Part of a small language model's weights.
Architecture: biases, untied embeddings, capped logits.
Training: a variant of Muon for these matrices, 124M tokens, 7544 steps.
Each number is 128 + 24 x the weight over its row's rms, rounded and kept within 0 to 255. Layers, rows and columns count from 0. Numbers have three digits each. The size before them is the row's rms in percent of the matrix's.

# layer 3 MLP down (transposed), 640x160, rms 0.132, rows 197-240, columns 0-159
105:135095115085120142130113125114142130125134156128125146111190164111108109116192121172119118083138103143149137111168117105115113124102151156072140142160118134141141116148139112110121125120146127133118118140124127133117131114115124110119167092144140161068142127118136128124097133103152123143127145153157133173144143110159109090109109110088126161161077131150142180124081121140115121131104133132100149104124077155162132086128083105109159130176063111155078103128133132134165147144129100
101:150135118123187115152135104149107125080145133111138130108140125136131114133124107148124104123115102131065174144136125150156118142112083127117118089120151151156118121120127110078142148081115141107143147068111136143139110161116108126120148161134092143111084170161122119124143126123116137114145138108113136171110121147100161090111172148193097125137130160128163123117158139150165097092146121093155151084158139151188157114117075103079136120137114143153142109123113138105119114123106149
098:102090139162144159107128129134118116095101113138087110146123197103128135145158166128135103138116190136160121119163138164111144152050152121113135143125133134131115119098108105119132184116127175114122116124134124155130132083119142094111147089119110111110159158134113154114089113111138130115110142089139137093142123140097131125134124093134131124096148098105126140170119137181121135122100124175119113115130137149080083157116128142099158125109093197157114147121120114144133117090100107
105:138126147157130164135068149088125168143118147105117088101198184107131120137131092130117145125128163104130119119161147122148120126186086139124130143166116149124107098136129118136128116118160118141133099110148151117120125152164102130159160123113134158172121113131129133141151122105174132119116162127155134133098114116106124091144126088152102078117120110120100109175157121125127174112127167112158124127141127112116136126107159182143116126078106123178114100120174167095145136142127173
099:160070111111109093125100086159139141093130166120149101115144116150130120165141130160100130173127136083143173158104115162150113151170120181126124100123134121139098101094130155147098131177126114123123157131146138163115120148135083147155114095155135126161089083110174139083093166156147130135116151150149143107123109127084096145131135134146110147120122117142162129141130103142148137126090158119097138097144105126146102124146177142169134162136125092124099099128124096100121108112156132
103:126161129174125122141138126144126085180096125131129121141148160121124114128086184114114130145108095126139069113136131107109121141112133162118100130144121151119063143090140132121114146127114182146150155132088118125111128100117149114102118165122132100157131138182154127124108128095082149138124174163143134107121144094167103119152136166103116143090119148159130136128129068157104148131108088142145185125083151131124143127170122120144168122115106117119179136136114107169116098108113146
097:129162153121128152134105103122147123113115111135177159112159125132092163079125181086162122147103148098138120150113141105143137167176135124126122128120088152146106121107079107143144131114138135130114134136147083117130142119190110113159143128136106141158172116121143125136141171118136084135085098097086158143107152134115130141108071110077122102146137070120170115131084119105110143116151133116111117135135151122110159151127128103096116118137118095139102135132130110115064180143148142
106:124141180174087099173085131148167126160158117126149154099115119127087096167118160130121106147139133133126116169161150132107089124136103114143130125104140139130131172136153123146088130135133103164127130147103148166084126141153121143100163090116162134138128134144111132098136172111112136126143116084152167120115169130197160146134132127105130168138102175100089122114135114091111125159127145148156143119099139114157129140133118097122095133157162117080106104131097135088116157163123131
098:143129162084102101121145119132132123135084146172141140122149128128127131145115143173117093167122147102067158067124113096165125161096141134142089146128146141165094127151134122089141131117109111141128133136149099122126129141135134105131122107201158155121117117083166159126126150177128095136095140101121153137118116111139165078100176137112123122130184137122143118123150177141134100103115124130130151146101129112085072140146137146138102136124130141124117157098154176130099151150145146
102:129119113092132183111124125126141112135124145126107095146125120106144140155125107163119171110146130108114111116143112169122160084158158123125143169143107122132122127121116099138105115114141152122148158150111132114133093132171093123161159146129163129119115172108100132132170147138098115174144130165117112098142193121128135106119141092106120128124164134135123099124138117079169110124082168154146101146121091077174117132105146189149119138150158134094159111071112116155134100128177111
098:118163120144075137106128129113130114185113136150150081147066116116106109157144172140149135128120160148138119162151123154062091124145090129150126138169144158131180102128128174118130110143109127145122151074165089147132142119109148163129171092163112130161129136101153139116130106116132095094140149086159110122132130104121131155148103089108142159134108122144126135106127079106085151127144143129147128144171167142148137134127122117116134118156098134112103134155128091123128089095152102
099:106144142134101156161124161106152126112129083120123112153126158144154148160162129092155141139106135108158127125171134091117134110113116139087149126103123076145165117115110127117156124134116129169107133099105098161105161142145178116123106123132117158105138103137089154147153141119116156135079122155089101139127152128109129052150131120118093109112158118147122129153085136127098157056102127138123146156110141097124115131164068158168123120140144135113104146164116139130117103099114180
098:137113120150148104097095141101159118112098100136159124136141124112108126122124106099150104171166141135150191155140149100115106146114168153108089120097122116162130146127109065123115166118119155130155180132121118146144105113122158089111121104164127113124128096140106141107141168093103070105144118141129149159154158159120103141099131118124168101151124119122096095139136081118139100119125125131117141148191115123154111110178117092161153139124132135106102158122100113109108171134077119
097:116152124121136116120156138146075123138134160128099117158161146162106102089123148148098094133075147127105103130129130135134152151170127120102144166143174137120104144128133141117126141160118144109076143125146094121116131139117096083129122153144150120136080160124117113132101121147133166140100123152136141165150115170158120108143138146164137146131128129129046121094101156130161147095161087113105128112119092119108077115138093101160129113138110141132157174116139173096156186151142118
103:112118139114163143153156111105129150089120147123055132149127130087120120124146156164151138157108091156146120150100132115131118142144122118156126110132140106150113217183097130152096104129135109105125154170115118130104119141121136126146112134148122119169193172135114109176119116129160188112104112092120115129108110140081126096116116135154125122075107151138105125134117117123112097134127123144123133155131101131101191153139106139151133129146156122076133094169141116146150126143124154
103:108131124114090140111111126126117152107148109115109174108168117136164119169108146143118141136178157137158085153158107079109127165111122112126139132130100110105119108132102094120101122177183170127119129129105159127091150060106164150128125129102095136091155095129104136169149135173105128116118153123157090120188154112123113121127124116147164126133120153126146139097152118144105160150127148110117089111155135110123130116134131101135132110140147091125136166157146100135077187116154135
105:136118109158117095119148148122126129113116112138104150154136101139135144128112096133153104104188081168117156152125154126129132169097075109162104117138139116077088162113147115139144159127097100148103134141106129130113111125164129146163109151133116078123138118119058124127098114128102118109122129147114099099079067172115100152113108068119111130149128089114167084140154128090085126117146119105136152143143126137084109157101128153124088121118136151117122119101128100145123108113160124
098:154096128143146141125115062127097122086161092116124128131095091135127181122073102133133136119124107156116138122135105154140137081140149108117095125149150145164116141095113164111169130098110102076131133125145100065156162109140134113131104103103101146182137095117118140129139129149118183158162151121134155150137127087121132141132153129154158135111122114115113106143142129086127129110184173163129109109137136119117131145126095144100105160084156122129111159103089111133137098164113135
089:153115081114127147152112053085155124151140116143135096107115132108108164102110153154124128151147129098150132140127129098137127114131117142098121155142092155094157166104163150142159146087151154084192164136132125113154145081147146110132150147124095082131110113113123099124096144135149151137110145140190116115122159101160102122129140116100088129157115155179099157123128172162130103145105134118144146136132139153151149108087131110132121125127116124155122127090143143121169085165121133
101:186121116082122103129138139088142114103158132141138140057108062164177100152157117142113125143108136149115155169105139089135109158170140111121142122108183102135109106131129134101096136138106103167131102132106142155141157170108167117136115131174170145072116142167133132147137091125138141122115120115156102106158119144132123119086097117129140098145103119098139086153135132103121148162158099118121130104122107175121169135162142127117104138117130156124150099151116123152116109128142141
095:134159156133095125125137109090118129092178087102106112157106108115130142128115097108153173132165140105136142146074161129090131149076111173146115093109142135120118114090132101152142112107127131134116154121109129128123110116122153149100108112152085175147120121130129100168136149098121100141148139136158081084117113162121141156143132121146120145129109145154135144175091099131124123168164099086130087143176122139098096101116151171122171121149141135153108105107097119137104100146085109
099:083121110121161075107096111113102147100083133106146155124106119118138119133103104121111158119141143120094151106129130133140080167147118106117124123141135127149109116130158099150133152102170120129150135109145150164146145074147148103134102151137142128052095148110129088132082121106165152137106152172148148108110140169178128130102125116092116120094166152137155116120095123133144104103113094161082087122142118125160141104169127143092112135135109074120147147138122095134155164121110135
100:109097117128134132121098153137116113122106124109089134145161130098152191123134134120129169081082133138126136096155075145100149109110136163147131116120093133184115126103136116094148172140079168146123154118073142157144139090109121137095123156134079113086098157127144137125135167110090143182125124120115115099116123138126142086176086143094105105097118126119131156090116151155118129154101097130148110136110111096119121133142129156120109153093134097127116122134168145121106121111162106
104:175100140110075094153116118115131123117114172090138116129119090082112136127106123116141143122133111154151091110106119147140102113133146101165071125158097171142112120150071149128126136096126116127150149096130071105108125151135114157122137138092135133121127085147094133185105124132121129136134128140107168122157085106167087127122093144123163153107175126146122134115115128133142113103162160158123132156133117089157070112116108142108074125141117137156167139139134128115129116166150164
098:156115135171136143157091146119118158154120150130154115136141086133190121143133125162118127103128083106107162157150106144112138130114098122132112158125116120112170158143109148136150146165128100159137132139094130123115130149157127088185129155087172110115075147139126130155127134116131112124103155124113132110090135160119136062150071143128147090093137152138152144136153117137118133142116168100114186138135134138129100163137094185119107120117090113145099134106127112095114103089118087
102:160152145162125106149165132151131123155132168065117138154131111105195150111164148153147146138116104154128149166122165126139142131156151122115125132111122155100149166160134132162134110098162146162126169135112159109111134132121123135120153149114099115129132122116124113121145112114063126124174106182139111126135131175195146131152147091093118101122138153142097124106096139109113099146106135170137113177126162101084100122122120129165124151098170112122140141160117152158119115126089118
104:167107153144100154154111136163125156143117142159115096140158165107098104075156137113169124154068115146156103130129139149109095132145095143185124121146129099126148122151101128128167125134098127191136099164145144157123140107133104137100155100147079109108121150095115097127144083127133163119144103147113140104102117144132174092130134130108136119147106101177104128171136141162176146121136142121148156103126126160092147137096119137149143121092082102106115146131155129154111149129127095
093:115164155115115149108116147173105118131114137129104133156129099140161149114140109143129144174095124124127102135105127144114098123099160183147119145134133158108091094097120153127141122190153134152117100144150109167107091095133114143137146135099134149187097104119099128146126131095139139132135129137136151105163079192125101081150146122122130157109134105140126144116142186117165165187159106125120122154125114083128161148128155127169186129100121122158138110167117136139112127123111135
103:088108153148135142092162132172138105106146181116157129110128099155074088140136113130105117064117121084131157154143152098106136143119127174133159154106116146112124108121090099119125113118188132102119117139129171137107106136133150149150117139140100134113103122119097134127136123165104164114152186152114139158161120105178150129140128100155102180102161150124132121115135120129116144131137152139110167147136138142124111091103109146138122110114145140168177142106118141092111136096118065
099:118110133117113114121195141122129105104137150141079136115130166129102147138166157112148097117132147095136155125118093128122163127153113146121137110122124090124173104122147162144101133146136138116176139152149145104164136166150180114147111141142079137089105137071114069172115131175131179141119068126136115156101122141159130139137096152130153142156143118096066103090113105105138120099127138120154126086154148123105105106123114121124132099131118149158122137129115157132166106105151129
096:164125088094121159130123096109130102144133076180156134113160129134126148138168116056148128162115150112164150145149131095127061123140153122130155192137111122125127129132122140136154133114140082156113162122136132147112145155115138133119128120150141108138159140111158127214120166116150135141152127119115125120113126119163162111122110125100110129122128121125116145143150108127137125136145110136079147153118176104120105130143128113153107098088105144143145089089159167157169078137094116
094:104085154163137167130109102132142105107097107087135130106119123158093162088093100123085108128146135182159122111124140104156176095137113106133120119112153079160139186164123113074120146106154120102145110128151106114170115084153136166120130097094105139120119115140128143100124118109076136099099196144148163114165149089115141131134129144149130141117152086150131137130123151117133132089116124134162190138133122102154135107109121153144121128124139135124147144154147125147155151123111141
096:073166100102098150096153136158083144140134153111120155142104172159118118146182109102126140133098146144103156124140108127107124163122121141153127118144154146112141129130153113118107136142099150106096129146147138121109163116103117128118150126137143134129087119171171123203109162156090175110100113141090127122115106123158101115162157087129141101125125125109076157151112181125136109147131124131113122085109142112142106149114146089094108107142124127165154126104127159118108189153138098
098:143158086114106133132104097143136117139160143143158147122141121174160141099122161133131151138162115120141110112120110115123172103085114122179106096147142082165124109131119135143139122115146109127098097132143164115137164156071116138136149128112151118140117122140089125125131130158075137151102185117123156108126196133101102139107136119097163106081155136116148060148084157115115136115141163090118112116158161096103156116091128095111165129100117160145125127161128101141125127116127109
108:112174106130163093132161117127120179137158127178117116089139092108099160114158154069175191126114096094146125148129109112120144119161119153143119146136107154128144132108129140138138120147124127117110136177106150150070129085108102109162154111121103133134131098176140123126165099128111155138148127117114106141114136094128144137152145131132158168129104126111115133116142115125142151117145108135089121087106086147120176098130154166096151174112122127109157153127146149130193110106135113
105:094122122123048117113124060149133118156107195143119138098156149128164122135116140105121131115113120151138114155115124131131177099150161092134117139139088170118136093100119161152115118133120144132177134134168123159115096149134112148115100154112159125122131113130121125127121129126167135135158155115135123114161083152100170082119133151132124157143141134170111140149081126152124123128128152149168147121117119129155098113123121103101115094114126136123133150083145121143174105141150214
098:093111115160134147155105115195134142115090179100160131101118109113147131111125119132088175138166102136097089124114123168129101117110147100169123131117056132110132156133174115146102121146143124157141091174125127104161100159146158101108194142121112172115110127147093119114152127134158130155121125141109123119143122117165118137116127088093082138146135132138125137120119124117104134107126146165102143086118132142118082097158127106111078127086111110101117102123144162132154141115131133
098:095123137113124101127140148181131106148105118121134119135096157145117122115134102173107099158160089125114099131151113164136123126141147147150070120133128113108147101156136157114165098151130109051091134115159097128121131124172095118164104128126112094143143113165137159140154147169178124131131159128067138133099128122150139154170131121116099127111111121139097123147128128112102124184125121114133170103123141134125170126111111105117144114139081097145103145098109119123126104071072098
102:130142134162145099113075121108103141124128113140080150161115107133165134132152183106113116126140124132147132132181114115150127115097119122151111091098097104112141142140184109094160159157095092189128145157140137162113140161112123113148119170145122176146093135125149157107149107118128200111111122115127127097096115116100115104110080167140119135115127127107150120106108124098094128117102131178133127116091151149148101148112130145128125125144144135149098152131123164149093072114134091
095:119139089151105110143145157102099124161124079131145111136138127139155135128132145142150132145088130149145120113116111154138069083089116096091088080123150116141150114111110094090106187162105097166140112133159151142100131122139143123135100113127125146172115125157115056143095093110105108162135153148106129137086164164125125106153104162101117115110155127125172129112173108147116109132135124122108136158145138135126127142082110159137140136106157122147114125134164152133107171184135125
091:115125121143117150127111165133106122144121170092128083134127124113164145153135145146154166110144095128109127141123118155083118142113160104151104126148123085148131153161085128096146161168128086132094098127128145151121112124123105157145155154123138106088118121132147118119099153146136077155135127140097119174151095118155102160102172121151141100123117136147132138093121084117157174130120190149101142100094164136101068116081126127127137099140093093140126120126130070142150106122159108
095:131098107134130128157150122104088135086122126104128146122157180155130139158151125100107134124150154143104137133124145104127145065135119113124167150161125128127140130139113125115096119129169124110156121139112141105094114069129098182098112116097128136138134145102130114108151109139129070144143178109136153139144089078136067139125141112093133139136100107144103152174115123074105118124093128111146156118135110144127142119149081155101123082086147147165169108133100100118174124105104143
107:145126136152136089136159136093140168103128175169167150134151145143157139166164148166099113158132133159080166087138151089142141131160140112119131132120111132165149166082111129104145137128170154079128121154089125129125091127144131141100145108104153144167159122116148126166125168110077122089134121130133117118102123145145081111116117119098137158112161127121137172140141135118152104145129145124100162116120126143156088146170118119102127140056113144141118138140142095116125128160165096
103:179152119133106061117136138126102101113142141120104093162145099147118147146115136129129133151094136097136108107157065108094131106131097101099102109160092132129149135136160136119116167149130112140116102131119122123151128131140103155170138101159110110138104116135141160135164101075124173080118110100105134118078141135093127100151108114144119104176136135103109077158119119108147149091143145127157123122097135147109186136123094158070128133112127115101136105133119097152114122169110164
# layer 3 MLP up, 640x160, rms 0.135, rows 198-241, columns 0-159
103:083091148122141121129124137141135150127133135101109126142147146082149115146113125130106183182104136186164161109097138101161175106102112138129133126138188110153122156132122147156094129147141098149123126111161134105160101134105125125096104078139138129098149131107088106105125138099133099164140097114101139138117116088122093124134128097135106124072123168110108067172132144111146162109110157137130116130132130091125082103146131140117147112156133147144155138139141123156141156069113094
104:113124155146179127112093200157151147096152154111091131165144146129110148130066113133127162164115149091157094146132128129105124136144098121153106128134108154174127137104145138169117101117164109130125146126101146105139137141080112144135145108113107151121187133080126123103113095152147158113164123118132133146120126145095149130118116097146092102139124146101141149128137167112141146143120118115173162120115091114132114147133140155149096138149105163104154114152061146109130092094159091
104:147118151108106053107163123149136126156109136132176109167130152068105120086160115117103111119135153125130152113128134185112085152128156103124150144131137113149166128102135142156129142183113149126142142114099147110053135075091147077086126114106114121134100096110123142140118156126139128138115148108113128119131085124108132101093101165108140092149096135138150130110100125134091092123098159118120138100110132138154135166126106129131141155156117124081117104113128130159132088130110111
103:129094102145105115115133125091131120105143111123068172165159127165136109130151145152126134121200158137147107121151147078126140130136129144137147099098122098116190156154123112143146131110122129139142118131185089099114119100123128128094149134110102145122127129128101095155132149098123130141111060128167091158081101110144112150096122154110101127130128153144113119129105123080098088123158130126119124117170089124113129097139134116121122159087136157137125158154139190098152166121137124
115:092119116153184131089088114136114122130117131134149109135108169119107145098096087103131103140192168163110138139118151129132112126134124116127138143110095127124136179135120134137131121098149069150129065129174135135167149093137166141116163145136139152084121126083106133125119189131115097120153107118138169138118131127124103096108134163138137125116131129125111123099133153135163111099142110082090142159154121144173132173130169164118122145136119111121116100117168116174162138142130100
093:147112096130128096136080149125124162087105132175136113128079100138130105199096131164165096140115103117132106136107082155146112096093142098161086119100153141136131171113178124114086121148133143133147108126143157141141085149147147160149095137098107113116113126147115128131156101116117148162176183176138095132102132128143157155119156114147134161109135130130132135098128157116116140109131130134121126109099117102134115151134135164089149141086115128148119126146102138158181160157110138
102:086162127085132128115166092127144142136123156147129101140111143103181128124110103111172169081101100129135116159139140139155119115127119150194095144162119137104122097122112118125113139137100125110153150148142109097128138104126113112116132122070119150129167109101110108162146112123151129131123150151066113111176183091102156119115133178167093158122154139150168151119132120122180158149140085106109169115174143118116118163149147129155131117084118131132127130126133107102112112126133145
100:157149119135123155124113172120138186104154088149124122155126146126125132152137101103141120076091135139104077099134092106127117139098103173151097113112115156150148120121139131123121088130160105133124149087111181138124161102104126160135153128106159169103092164111150135164137112111150160142126126126120159126143124131078125127139108141160104117133076153155142123147105114077157109137176098094093096119091145119143183123164118156107162104135128149134137139115129127113174121123096122
112:112067110126179146135134106138143114168124113133125113101127127125150130147130127066118148103105101067103142137104139084123123145149137109163175122102138136195146154108126092154152155123083133124125158138162108128157133140147117137083096133138140174134103092175144131146130104153195149096117145139131129078071118123129119131144150143136149147109106114127077122137092129138127105126129147109107104168150110142145137120116124096120146108130115121140117137107150152131170102168089117
099:077130137140134150114096132135110120092165128107177157155135067150105118121146077129163129105100104112171110100139187104103153157143138083133126088124128108183152151161132130150148165148162137145136150138128135129165146122128104112120111120124146155123124112129140106151153140161113129107168092158103119187141109117141110168091130135129114090134145150149139093117133097104134104104146143136159161074173132113145129124148138138152125158100110176127114108156137151131109139168114131
100:137130106144102141111125120108103180104107114136107124180139129093123145145159057149090139146161160113087073130101147130166132121142134108098101102136121119127089185112176183120103135104115106084127151095150101111142131118099098111109153110111152112085129120101147147126102136141094134118085115145129133122126120125121104154123122137162185093146162154098180150133149130118143143150124125131150125093164126113137141123119146153143129140135091127121134108153166111117171147083116140
093:102113192124116129131135126162132151122155114128123110175104136153116161131136170124094143138127214118160137099107099128135163123143131131126126130106127135116193100149157158108121117163178108103140120120115128093134157152151115140149123138115132121135141119089127096167096130134145173129142125152117123141124153119158161074135138110116098135090113118104141129104137101140176154129165126119138132111107127152111095177176144153145131135164083108151137062148105096108141114107110143
097:137142159135120141122065097117155145154113124096116144149160095080168131150109086127175128103149110150154123119120150144134122108126139101137125098134109127134094115086114147176117154149153135099161130137128134158187072128092165138093134097131101138140142117118081127115132131070139110134170137122118096108140129122116132136118113154105144126143118118096136147108150137096139132177068113118126158112098136101143125125125158162175088082124158074153136114151121149105095132138138117
098:136090146158121141139151173115128136180131151120129094156155121124152088147092065117098153127112133134140141120123124090150136133156133103121124147136144155109115100130138105128149077103142137116154151137103146080143106163137147159150130132103101132109078073110086132105114114161116161128109121145115156105109135096106113111154139126132126104133147107124156118127123131164134166148165114156115143145125156169127117134149126133077049179136132175155134122117085144127160161114168145
097:104111125125165138130095114132111141134161119129141078143141117117112133114148070169155111149140111083127133168115142107111147083147104147128152133129162106155137139105132117113099137125113089125142149148161157124146106195133121164128133159117169120094130138097111154117103139122181157116129157145113144098110093114089140105157139121109062127148118110127066144139160122147105111181065089117133146118152174115115120128109117095133119163121090127111125137151136174158136138147125131
094:121141158121132094120151116122131116141128123111166089103154147170118083129130157129103112152102121071138113111118120106137144123115128087119153115159133118139105147191142155156087127114142116144170108076152103171121151135097136096123144102123127129128184145143159132073130148152123124149098143141094096138135144113091127113148119122166160092140079123113100136151118119124129100161129122117068106143144109169166177107116140161173127109129096107127144127128161172124168125153114134
105:156073118154117140119113145125142159119146145052154111117144128128186137114117147144140112133130121165101110136101144144113171066114146131118118119138153138120135129149197097097143145172095146178140205143153092147165159140119161111127111130116079106101143126132099130117123137111142105109099125167102127125097133134102139108142143116129136160116109141140116156113094144106124169149131141134168121127146101105157099127103099146081125133162102114126120128123153167145156140100142117
092:133141190129139101087122201151118093096127108155125164168110148140176092122145122114133158138122144170124180148151167102170122136156131090149121126134145121165129127126108154142128119119141146172103112147113154122154107150128128174119140104103120173123118134165130203145142114091145102083142145116093139128145120127136146108140123146132165120119128157090146109134151117102140132102146129134105135150084114148136129122121121140131170154144139146163135112170148125130096183111138085
094:087117138113110214169141179128155132090107087105135147106156148131135136107129150146166110105173121115143143130107114175125115167187140105147159119088119161137135120159130099153132146090131147105100123107165147128080148113141135122154163135092180110117075116082157095098101106144087126153145132115148132123120128119115159121133152123152148109103134111139130161151128128147155119112146160140142125145115125139135167074121132123122117132170127139126158128105120145162098140143102145
094:136137132140146103141113090127122174134124148124157119127139173126146076093184146198141123179133158142157107092181121113155135097173138118122125125134083187129138114115145121112138148160168156118119145150137148132163145112113147093141121188114091114117114114103122133171113111153154175121138118161123168113098127120146138102094160134114123126122128154122145149102105104131110147138140157135107135148086112131153127130146095094110096113153114119133167150161128175135127141110088127
096:179115144093134164128160150105169105162157147142119104097190122103142135120113153127106101139126149170145111146095109106127165120130140132129131111046142113139125126094096106093144101109143112114091118149104099106140163136097151148125140145120121128177170141111144167107173107118090097147137114090098138138155118099132116128140165122154104115150108130086185151143138104105134142109112145092115161152111085134080111137106111121113137115133129132163157154118152158122122120133153130
101:142140147131118121117121121125144124130138120151125123098108157151136111161101108136124114141156102082115112145099132107142113137150152146142140132149117101087140165120125182106105097148135135113151118124170110122150142136129135117158107117158143161117152160136072123123128135158109095111141109094144107144111107088120145121117107139133192141107139136114163158138103112137148106116111087125134172103131137154149110057188213124125107090135111120111138115147132115104188127158062163
102:095140108160101166087147149155094109132134097168155080129097156127120139110157111130102120152090129155125107101101123151143102139092142174123126110118095107141109128147114159109137143120168131131124130095105179159142147087108127136109144147148157108123101147123108100128105161141150143120130155105125138098152082133169134138124158135160123077184090117079116098122126107116145136120136126079136121104116144102129118090111095163102140112120128144109087143154110160086149101092098164
105:151128116114093164147141134111100126117136098118121109136150194152140169136111137121140160143126100137058092131109139136131110151133109107128105173118120129088104149121163106138071112117102167122148130127133118115158105093114128128145132136111126133193124129084133160101147115155109141097168111101136159137148132150145186146173151128111147115083119160122106171131117137116122126128099130126088099162147145149120118089156150104092099125149168133107169117147096131134159091137090142
103:089109095174167134122128084087094146093114103173143171128111140175090092116103125158070152122141155144138126134138079100149120139092160162120155128103157138112110099103118143149136122102156148113147081152161116118136134134129130177136136105119133144134152129097143127149137146123184147125154154112140138139100140122123087140144118184141167125129160073155140122108122111101133116115137159099127141123138110157156089163149114124088112115134086117140142101147116107089133161133129140
108:144068096144129100149122138119130123133076126152148128098097118112091151142114123136147149126118123100110144162112121105167182132134109134118100128111102149111105110114170124136135132112114130088140178156128104103122115077101135129085123105118175072140120137128136115142124118171120128132125191118110129106094157087127128120150146128155116161132084084109144060143167134119134118125141139128147116120172123140180134144107139157124121122185153161165128136136110145133110153087092106
096:152145122126159120128092194129096119129082104129118136121121085104086147143149148137153112122159113138150149144095147156162109129095124136163121111129122062141114154094146121124134138074084127122175171153149132120098106142137105119144131095135123130104129120141137101113109150138111144146103109148142123131114164097131091131142118105135133110153125152156121140146158146116098127102101140147136172056141113134131115109148073087094108134147094130135121165123192103140139143167144173
098:102149133098096141114087116104156134128156099132073134167144121157134176126164151092122088141116119139104138138147134116129121094133129100129135120102114102176093093106146128114103112144100110108106139144139139120126108078111180121166116113124154130078143138110123124123154114148109113127124156133144129158179114122111096127115095137101083102158115137126142109180147145186140122114118119143125111160113143108122139074098161155102144134111109135073142114144170164136144084073108143
106:152101152142108123102099145159131133107128120088147139185159118112133069139120108167143128145155109124129063184084150097114098080129169132118115117097142183112120097160133131102135095150150113099132107152144084141138112163109139114138159132118154122122126107098140178083130169109107125129156129119107170189132125129088132133139145103141111123122116177115144125122117113152152125121104139146153137165138119092123150103129090169144126126144148105173111118113137162153118142117125133
102:132112140127131150109161125142122080158114169148111111113098114119160118123164104113117182132103093132092118081105121127152168081162134149111094091123163099133123075138132110114100130141162168156161122134122116113122144118121124125130109124125129143109120109126091101125113132127104150101104058151136098098094122121125140136101159146118076094176131132108129064123122092119143137134137125099125089102074124126137125087135137159085171152176131117104146153137104138127137129104147109
096:189171130100149083118141167120076145160118158158137098109116150113170096155123166110150128107140148081139113149148129143094045154127152119137121144143093151133104116114142104143131164116115099165124157174145125170131155143143139148164151147124140149149123137135109143141177120100152182131144112092143114133112149164117099141089124130118099131119088144103172120106094135130129128123145142100151145136129163105110112166167137108109131144127151150107107110145145137142093128106135152
092:142131143141144150158163125083142111133109123108078116150132131089131142159168146140098113067116117128103120130131138123161098094103119129124135132129129094130175159162106136129126163128087169118114141107122103116141122104143141087169126139126175129137164134079155099131137142139133115174143113127124125106091120137139083152099127153107084120176114144093120140137143131170122134111093113134114119102148118147186187139134142120115067156126118118102087117142141120173109104144076128
100:129122153130136139143130128119095155178124131157129117129133161097110124129115073132119110099131102133112140189096068132128109104162129141116133178137087154151171124136096150124137122161114147108132131166117093163162084103143136118116107134130129143117143136068140118139115159138173104085146102125102113127095078135182137142153111117128066133129133113172115184114124144110146113134144129137141158164119107138164115160150110160091122121132135126158129143085107174119122142156103125
104:137129156123121131143108146121099118125146125125098132130158134083139084110123119124101128152142160150130131103127182139179156154138112141161161154107104167137153122120121122134099144153124124134142086135152134156107140139153106137111093141140141109131113080114171168143111138123168160126131122153083097133080160125140152152141164120117142098134087086095112139142133099102161149107106125170105148148076143175161159111120106130136127099150104097149121060113086121156175142120133093
109:097126162103110155131159148114111162094125117102124159149141124136100132118126141123122084097137120113127091123128138098142125140150127139140145125097134157081151143153134093143134115127128164129143107121139083106110151147165171160156177104112122137141099083104095141113132154144105127148110078102173121051113138138165146148090118085162171111107103138129151117088130110157147112152142126163107123112137171158144116101111156131145123169111161075148121117101107138130086092110142116
100:129123158068137122167164136126158154149108124136111141113160183107097136164140099183158145111114140133114118153160131125132169158124160176130103091119178114118134153123178147151106148127133112113154145114135165145164116126104149107125147151147129128138170171142149093168139150175113102134124090114147120123145138096102152083148126089136122145119096135126142120096111073121147129147128117100128160143071116158137130104127133108099125098148106126137124160114151150121141150146093082
107:149131072098104152124119103072148173127159141139119137120121130126088160163119182087100115145152155180156124135113094127170118132138125121135147139139136127141152122104132099131140153109148186103138129131089139126055096140084154096145128139102073075127125161141136123129092159100141113133125131119171128134183120139127110142141109125081157116148106144095141118121126117137113123129126111161114110134145114162128105091152108115102172088154127112112155112117155128152137114117157146
092:177102169165143122139144140159141135162130160158114131114118158114119089136124142103114149134110107107126096138127111151131139177137140115121120106133127153155150154137093112122175151164130167114093100114121138161115145100089154146125159161127171126135112100135130138142136172158135127128153163117093163134158108113159075137099089089146164128106092192178082135127108113087139122113136168114127125140137120108137135092144122115132151167109146078159111112160143133096108134116134167
090:127110087108135108085102138150131104101124124162084114145118156116064150172104081158082101135112109136122132167125112108114149144125133180182149159153161119081132117105151146170159103115151111136097159112086100124143135134120135126129141126107183116095124148122135155114157112143128136099125126112144120145144085159146120122131105097141127151154106110127084178145075104146162135130140164118174158153146135122116097114129136116099120138153115153168152122140096103129124102109114142
094:120134115117164138132104116104133168118182086097127143154110151154131113138153118114083148121097156116117115156132099091153157111146075148137152147122125168129104076093157155131104042123111142141170150125089133131131107121122109111112111162151165127144112126105136176124108127142169132164131094135127116064095134142143162129116104118116117105148106135067126141146127147118128129144145130111117082151135101104134144124148099137111105139142120178131121111112116172150104102143097094
096:144110093127182129140107135124170127100141100118149131157135162089099125145143129131118162144142117088168121126106092096158131174124093158109144072136126127133131085119142119143152141121140145108077160165141125118157144169157115121167145105109140119167117106134124124076120170118125161133103130149112073092116172096140144116138137135167134111128137086050099161146141163158114115129136118111122115143122157093145152167119115129119107177147144141100131140126125106113156153142128129
104:115127142105117112118147161127096148115126159109132104109132107129110139100123141121087134077111135139164153094126137103142092123073181114091162124114178165093135095118126148168087117147110109138083136113121144156121133120127137131104160138114130139098132115132150148093114125116132112135103071138099087177118110126119136186134141085121089135115137156154132129074095143109131150108123134127111185102075128153093099129111151129110119106105152122121159109150097164164119107115099109
100:126058114142157129141107148164112124119163112098080153129085134131132107117115150115121115098131088097130169179169144162162103159128118130144134118124107171106138092129173097134087131137154124104192159113125112177175130101087179133117131147128124099132160167096131158108149139157153115138131119110087129136149128140129107129170130121133133108101136103124116146117174131116121156095122156125126121091124111118116082153113158080131153113104124147127136155150117152115155121125117099
105:118147146155119169096149123104111132160178122133158143153101130117115110078111135141109137103151122173156105115104118150158135160160055113176127120099130125117112115109122098148151141102098170121103099158100125181143126129142149108090129163160133125157105144115135154143103122141177142130094117110092098163118143085115150140159141123135181145138133130117131117118076140112109101148133154183125137105082174106139156119112153126089131116144154147134128092124104133158096124125112118